config = dict(
    num_key_value_heads=2,
    init_std_down=0.0,
    weight_decay=0.38,
)
Each number is 50 + 10 x the weight over its row's rms, rounded and kept within 0 to 99. Layers, rows and columns count from 0. The size before them is the row's rms in percent of the matrix's.

# up: layer 5 MLP up, 3072x768, rms 0.0308, rows 2533-2545, columns 256-383
# down: layer 5 MLP down (transposed), 3072x768, rms 0.0237, rows 2533-2544, columns 256-383
up2533 116:51 61 41 51 53 55 43 46 43 49 39 56 50 54 56 44 40 62 37 38 45 48 47 46 38 51 45 53 57 55 32 58 47 39 54 58 72 40 50 46 88 49 30 65 64 47 50 76 46 60 54 50 37 38 32 58 53 56 49 48 41 44 23 56 62 63 51 50 56 41 63 50 37 35 48 42 36 60 49 44 61 33 42 37 38 56 52 49 46 42 42 57 48 59 55 66 60 41 53 53 68 47 51 40 47 54 44 46 63 52 42 35 38 59 27 26 35 53 47 75 49 47 47 35 46 40 41 44
down2533 115:50 32 56 48 34 51 53 57 60 52 54 59 59 41 45 42 55 50 58 46 49 66 45 49 65 42 45 52 55 53 59 48 54 55 45 65 27 51 51 45 31 38 37 40 42 47 40 53 50 60 52 48 58 47 53 34 71 41 54 43 50 43 66 48 57 57 37 42 41 25 50 57 56 55 69 54 55 72 42 48 47 41 51 59 46 61 33 44 46 48 29 45 39 49 46 42 37 43 39 47 65 43 59 48 52 64 40 47 53 46 46 51 51 55 44 63 40 63 62 48 60 51 48 50 49 54 55 55
up2534 105:42 58 67 59 54 47 51 45 43 66 42 48 28 39 36 54 37 48 58 46 57 45 42 55 63 46 24 45 67 45 39 51 53 53 45 52 57 45 31 41 76 54 51 52 66 39 57 47 62 58 51 56 33 43 44 62 47 47 45 43 66 59 46 38 41 69 58 41 61 35 50 35 45 57 48 56 52 41 42 62 59 51 58 48 47 61 49 47 59 62 50 64 31 59 47 46 55 57 49 60 48 51 37 57 57 56 56 32 57 68 48 32 73 63 46 50 60 46 41 53 51 50 52 43 63 58 32 60
down2534 112:49 34 50 37 61 57 46 43 49 53 43 49 45 54 43 57 59 65 55 63 45 41 38 44 53 46 45 45 56 53 54 43 43 57 50 76 73 37 49 65 53 39 43 35 61 43 48 50 51 55 35 60 54 62 44 59 36 45 35 44 53 38 59 60 56 62 53 53 40 47 67 36 41 46 38 48 59 35 33 61 49 59 37 38 56 48 41 39 63 69 63 55 51 51 70 29 71 52 67 28 48 45 46 48 70 51 50 61 49 29 60 55 51 67 59 37 45 40 41 55 51 46 48 51 36 50 36 50
up2535 100:51 34 34 48 27 56 45 48 53 35 60 57 47 30 52 53 52 59 41 57 62 51 46 44 60 56 66 58 62 51 64 59 59 59 45 47 63 57 46 63 54 69 47 44 58 65 30 65 56 45 41 50 63 34 20 56 62 49 49 57 54 49 52 63 50 43 34 65 54 47 51 57 50 33 45 39 54 51 57 49 46 30 42 43 44 48 40 37 48 52 69 48 46 63 51 53 50 45 59 48 47 35 59 54 65 40 61 67 57 43 50 34 38 47 63 42 48 44 72 41 55 43 52 49 54 39 52 42
down2535 107:41 43 55 66 48 51 66 47 48 37 51 28 58 44 49 47 45 45 50 35 51 45 50 40 48 64 40 60 59 40 49 53 43 58 45 42 27 54 41 51 59 60 53 51 40 41 54 39 66 37 49 57 70 62 69 63 59 53 52 48 64 63 58 56 48 61 70 43 29 35 44 49 51 50 58 56 46 43 54 45 41 64 63 44 74 53 52 49 47 63 52 50 71 51 60 43 55 59 41 42 43 52 62 49 49 57 73 65 43 46 52 58 70 63 34 54 48 46 48 62 52 51 43 66 48 51 50 47
up2536 086:50 49 53 32 40 29 59 79 38 59 38 53 44 62 55 48 57 45 41 59 58 70 50 41 36 55 65 81 62 34 57 36 51 41 28 53 51 42 28 50 57 47 55 44 54 53 46 37 50 62 48 52 64 53 28 56 33 53 57 52 42 62 53 42 39 44 48 63 48 41 46 45 43 56 58 54 57 53 46 46 68 56 57 54 54 48 45 47 46 58 52 45 49 30 47 43 26 46 39 64 51 49 51 52 42 47 34 35 57 58 46 48 52 41 44 63 46 60 39 56 39 53 57 44 65 47 38 41
down2536 083:47 57 47 42 50 64 37 35 40 53 80 44 50 47 41 54 46 56 63 54 32 43 50 66 47 52 46 40 46 59 44 64 66 57 57 32 65 54 49 48 56 55 47 49 60 43 46 49 55 32 48 47 47 57 48 58 46 49 46 72 52 45 40 48 67 49 51 52 55 67 58 54 64 53 55 38 35 48 52 58 19 66 64 35 66 38 60 58 56 37 31 51 44 56 66 46 66 58 60 34 54 38 36 58 67 66 66 44 66 41 47 53 54 53 53 43 51 55 45 54 57 50 45 53 55 57 57 52
up2537 102:47 47 49 54 54 44 56 49 59 43 49 33 61 48 76 46 80 56 51 56 61 54 35 24 42 42 50 45 51 62 58 43 48 58 41 39 48 52 59 69 57 43 44 45 35 47 40 54 58 54 55 70 60 38 47 67 60 38 40 39 63 52 53 55 72 59 31 37 39 43 60 40 45 49 51 48 66 48 60 42 56 52 49 34 34 53 57 36 37 71 60 69 41 46 47 53 59 47 51 57 50 22 48 61 57 45 55 48 53 49 70 39 59 46 63 53 58 51 68 43 62 56 39 33 56 61 61 53
down2537 107:60 44 57 39 33 50 31 54 30 42 48 45 43 73 51 53 40 49 59 53 40 59 62 56 60 43 51 69 50 50 37 50 52 54 64 68 60 68 38 47 50 53 53 29 64 49 54 52 46 52 59 51 43 57 46 41 53 49 48 57 26 39 56 57 43 53 26 56 27 59 70 69 63 39 62 47 39 39 36 68 59 55 34 53 49 46 42 38 55 47 49 65 52 40 40 45 40 52 31 37 41 49 53 52 42 37 47 66 48 60 56 63 45 41 38 53 47 54 37 41 42 36 48 55 49 61 49 39
up2538 099:36 45 52 77 49 66 58 36 55 66 47 44 44 44 37 63 53 49 56 56 71 49 60 56 51 41 22 46 67 49 40 40 68 45 30 43 53 57 50 53 57 42 41 57 51 50 56 48 56 40 63 44 53 61 49 51 48 56 47 45 75 50 54 74 37 49 48 53 63 40 42 43 55 39 49 47 58 59 60 42 30 49 46 62 21 60 52 46 50 42 45 48 59 55 55 55 42 35 39 53 35 58 60 57 70 54 32 50 44 43 44 47 42 48 50 50 45 36 49 46 37 51 56 60 61 52 49 64
down2538 102:39 56 59 61 61 55 52 53 47 54 53 63 27 38 38 51 57 48 32 49 41 44 31 52 68 34 70 30 31 32 56 50 41 39 45 57 32 56 52 50 32 36 46 61 48 79 45 45 56 52 39 62 41 42 60 57 56 62 30 49 57 54 60 49 58 43 65 27 30 39 51 56 55 49 65 53 48 52 46 45 54 47 62 55 50 58 49 58 34 40 52 53 48 60 36 51 58 50 45 49 43 66 37 43 48 45 48 39 46 60 50 45 40 55 57 58 40 66 46 56 47 51 36 47 49 51 53 35
up2539 090:58 48 58 51 61 60 53 47 58 64 40 60 57 64 59 63 64 57 55 67 46 43 42 69 61 55 56 46 49 62 38 29 72 63 62 41 39 40 58 43 62 60 29 51 66 46 43 59 45 40 52 54 53 55 52 49 57 50 39 55 47 50 35 43 47 53 49 48 51 42 45 52 52 60 65 48 44 58 55 50 44 48 42 50 55 57 54 30 60 39 45 40 51 58 36 55 66 40 48 55 59 35 49 38 73 61 42 32 35 40 37 52 48 53 67 28 56 54 38 52 56 37 38 39 44 38 43 29
down2539 093:46 49 63 44 66 44 50 46 51 58 36 54 43 34 47 49 55 62 52 43 48 53 59 39 44 62 43 51 42 36 54 58 29 36 44 37 48 47 54 39 51 44 48 71 54 42 59 48 46 43 56 32 39 58 51 52 51 46 38 48 59 53 56 55 40 39 44 52 46 51 46 52 54 52 50 64 46 55 48 43 77 35 51 37 56 39 54 48 48 59 49 40 56 50 46 37 25 60 65 47 52 57 56 56 54 25 54 51 70 56 48 50 42 47 45 62 46 55 48 50 52 50 40 58 59 60 53 46
up2540 092:58 52 51 59 48 54 51 42 57 60 51 31 29 48 40 63 52 52 40 69 48 59 53 53 37 57 44 61 45 54 72 54 48 43 51 54 42 52 38 39 32 42 41 57 49 45 52 50 44 50 53 43 66 61 49 62 40 27 54 39 41 54 55 41 54 44 45 34 46 47 25 54 51 68 66 53 52 34 57 46 44 51 54 51 55 54 59 22 74 47 50 45 52 47 51 58 40 62 49 51 52 36 58 43 47 37 55 48 41 42 49 49 61 39 55 64 63 42 41 39 48 38 49 53 59 47 39 65
down2540 081:34 51 54 38 56 46 27 51 49 51 39 48 56 52 65 47 46 60 52 51 57 32 48 43 50 37 61 38 51 46 46 50 44 58 43 51 46 50 45 61 58 48 60 51 47 57 59 46 57 49 56 57 25 50 33 47 45 57 35 39 54 55 34 51 42 55 66 56 53 53 60 35 46 59 58 56 41 54 40 53 51 53 53 53 52 41 58 49 46 62 58 61 57 56 51 53 34 38 51 39 47 76 43 55 65 49 45 41 64 30 52 27 48 58 51 37 42 50 49 69 45 49 56 37 20 55 58 45
up2541 104:50 50 45 42 48 61 50 40 51 57 59 54 40 46 62 40 56 48 42 58 39 50 39 48 52 56 45 63 58 47 36 36 53 63 28 46 72 46 44 44 66 47 35 29 46 39 44 63 46 20 58 67 44 44 45 54 53 44 43 40 44 48 40 46 57 49 44 41 74 41 67 55 23 44 47 66 60 30 48 52 62 39 44 55 63 70 44 50 46 68 52 58 38 59 69 60 38 39 63 56 57 62 56 48 44 44 68 58 45 50 63 45 53 61 49 35 53 36 45 73 40 38 28 45 58 33 65 55
down2541 106:42 45 53 47 56 49 55 49 47 57 50 54 50 61 37 68 44 49 68 56 57 54 56 46 52 65 49 48 63 66 42 45 63 61 55 33 50 38 56 55 56 53 51 65 50 49 66 53 50 72 57 53 50 40 41 52 55 40 52 54 65 55 49 54 47 31 56 65 68 43 45 63 56 55 52 30 36 50 37 60 43 53 58 50 49 45 47 46 50 45 61 35 72 46 41 44 63 48 40 29 54 31 46 40 45 58 59 50 54 54 59 56 51 63 55 48 58 61 23 43 39 61 48 50 43 65 39 35
up2542 091:46 56 62 56 56 60 40 44 48 57 40 57 42 68 51 59 62 51 50 54 47 59 39 51 32 51 55 42 41 57 65 31 61 59 69 51 66 36 44 49 47 75 39 57 61 52 72 56 48 49 32 37 62 53 40 35 48 50 45 48 47 35 64 54 54 46 45 44 37 59 52 50 50 51 61 49 51 62 38 41 39 42 53 50 34 40 45 42 30 45 41 45 46 43 60 61 43 51 54 42 46 40 67 52 65 69 52 37 41 42 39 32 51 36 39 48 48 69 24 32 49 35 57 52 49 45 45 62
down2542 096:37 60 43 47 56 48 50 51 71 58 48 39 63 48 58 45 68 44 49 48 52 53 66 44 78 27 43 42 59 37 29 63 48 33 40 55 39 58 66 52 67 51 58 57 58 52 44 45 51 40 54 39 34 44 46 39 55 59 52 66 64 61 63 48 42 35 57 59 75 41 33 53 53 34 59 56 46 52 53 62 37 61 43 41 55 56 62 52 73 53 60 42 68 54 34 39 46 55 49 49 52 54 43 34 50 45 50 39 52 58 35 65 42 57 47 41 69 43 45 46 35 58 36 35 49 49 44 37
up2543 100:67 59 61 38 54 61 40 61 41 50 50 42 31 71 44 44 54 45 52 51 56 54 68 69 25 57 51 62 47 64 58 32 39 37 73 35 43 60 46 46 54 59 46 32 60 50 53 53 48 53 56 44 23 60 57 39 41 49 49 29 49 63 53 52 40 33 41 51 47 53 44 52 52 55 40 52 49 64 38 32 56 52 60 52 64 46 57 52 50 58 49 58 60 51 62 49 53 45 53 60 53 50 50 73 43 74 46 43 45 57 49 47 54 37 41 55 48 70 46 49 59 41 64 37 51 52 59 57
down2543 085:50 43 38 58 56 51 62 32 51 38 54 57 64 52 51 81 59 53 57 42 61 31 52 46 72 57 50 60 61 45 53 73 41 62 38 64 48 46 45 48 44 55 44 65 43 47 45 39 54 47 41 57 57 48 38 36 59 57 55 57 46 52 63 50 62 53 45 55 40 52 53 50 44 35 49 56 49 42 59 61 43 36 47 47 49 48 50 35 34 60 45 50 44 51 57 33 52 60 59 30 41 29 59 40 41 40 48 57 56 57 35 43 42 65 48 51 65 47 51 42 45 40 48 61 56 47 28 46
up2544 102:45 46 46 34 36 60 52 35 34 54 63 32 51 48 59 48 61 60 58 43 41 50 46 55 63 57 52 62 53 56 54 53 51 71 57 41 59 61 34 48 33 45 52 56 35 42 54 36 59 34 52 41 38 32 35 54 44 41 42 54 44 56 40 39 48 42 46 50 46 38 53 55 57 42 60 39 47 58 75 45 40 38 33 57 27 46 44 56 39 56 57 53 48 27 45 41 38 40 56 36 69 51 61 46 60 50 48 55 67 59 50 48 43 40 52 47 44 49 49 54 67 38 45 45 46 47 57 69
down2544 102:46 48 56 48 42 22 48 51 50 52 41 65 49 38 46 45 31 56 51 45 35 68 67 60 38 55 42 49 41 52 32 35 46 47 44 44 51 41 46 50 44 52 46 31 53 72 51 57 50 48 41 24 41 56 54 56 55 34 63 56 41 66 42 53 58 20 46 51 47 44 56 68 26 39 39 31 52 81 40 60 57 51 51 67 62 44 44 59 55 52 53 59 35 60 43 56 40 52 11 51 56 53 53 47 55 55 48 43 55 60 69 64 43 35 45 45 38 66 48 62 40 60 56 41 41 37 33 54
up2545 120:51 42 57 42 46 70 27 32 52 69 56 38 32 54 54 65 51 36 52 50 59 46 59 58 50 53 64 55 32 58 39 61 53 44 35 36 61 62 55 37 40 44 40 60 35 39 62 62 44 62 62 35 49 54 36 55 52 54 57 49 45 55 51 64 41 27 44 50 41 37 45 48 59 52 59 44 62 72 40 51 38 53 38 32 22 56 59 52 59 43 33 55 51 52 51 41 73 54 47 51 45 62 58 35 52 29 63 44 46 60 47 57 28 44 60 62 52 53 37 49 38 55 63 48 44 47 61 51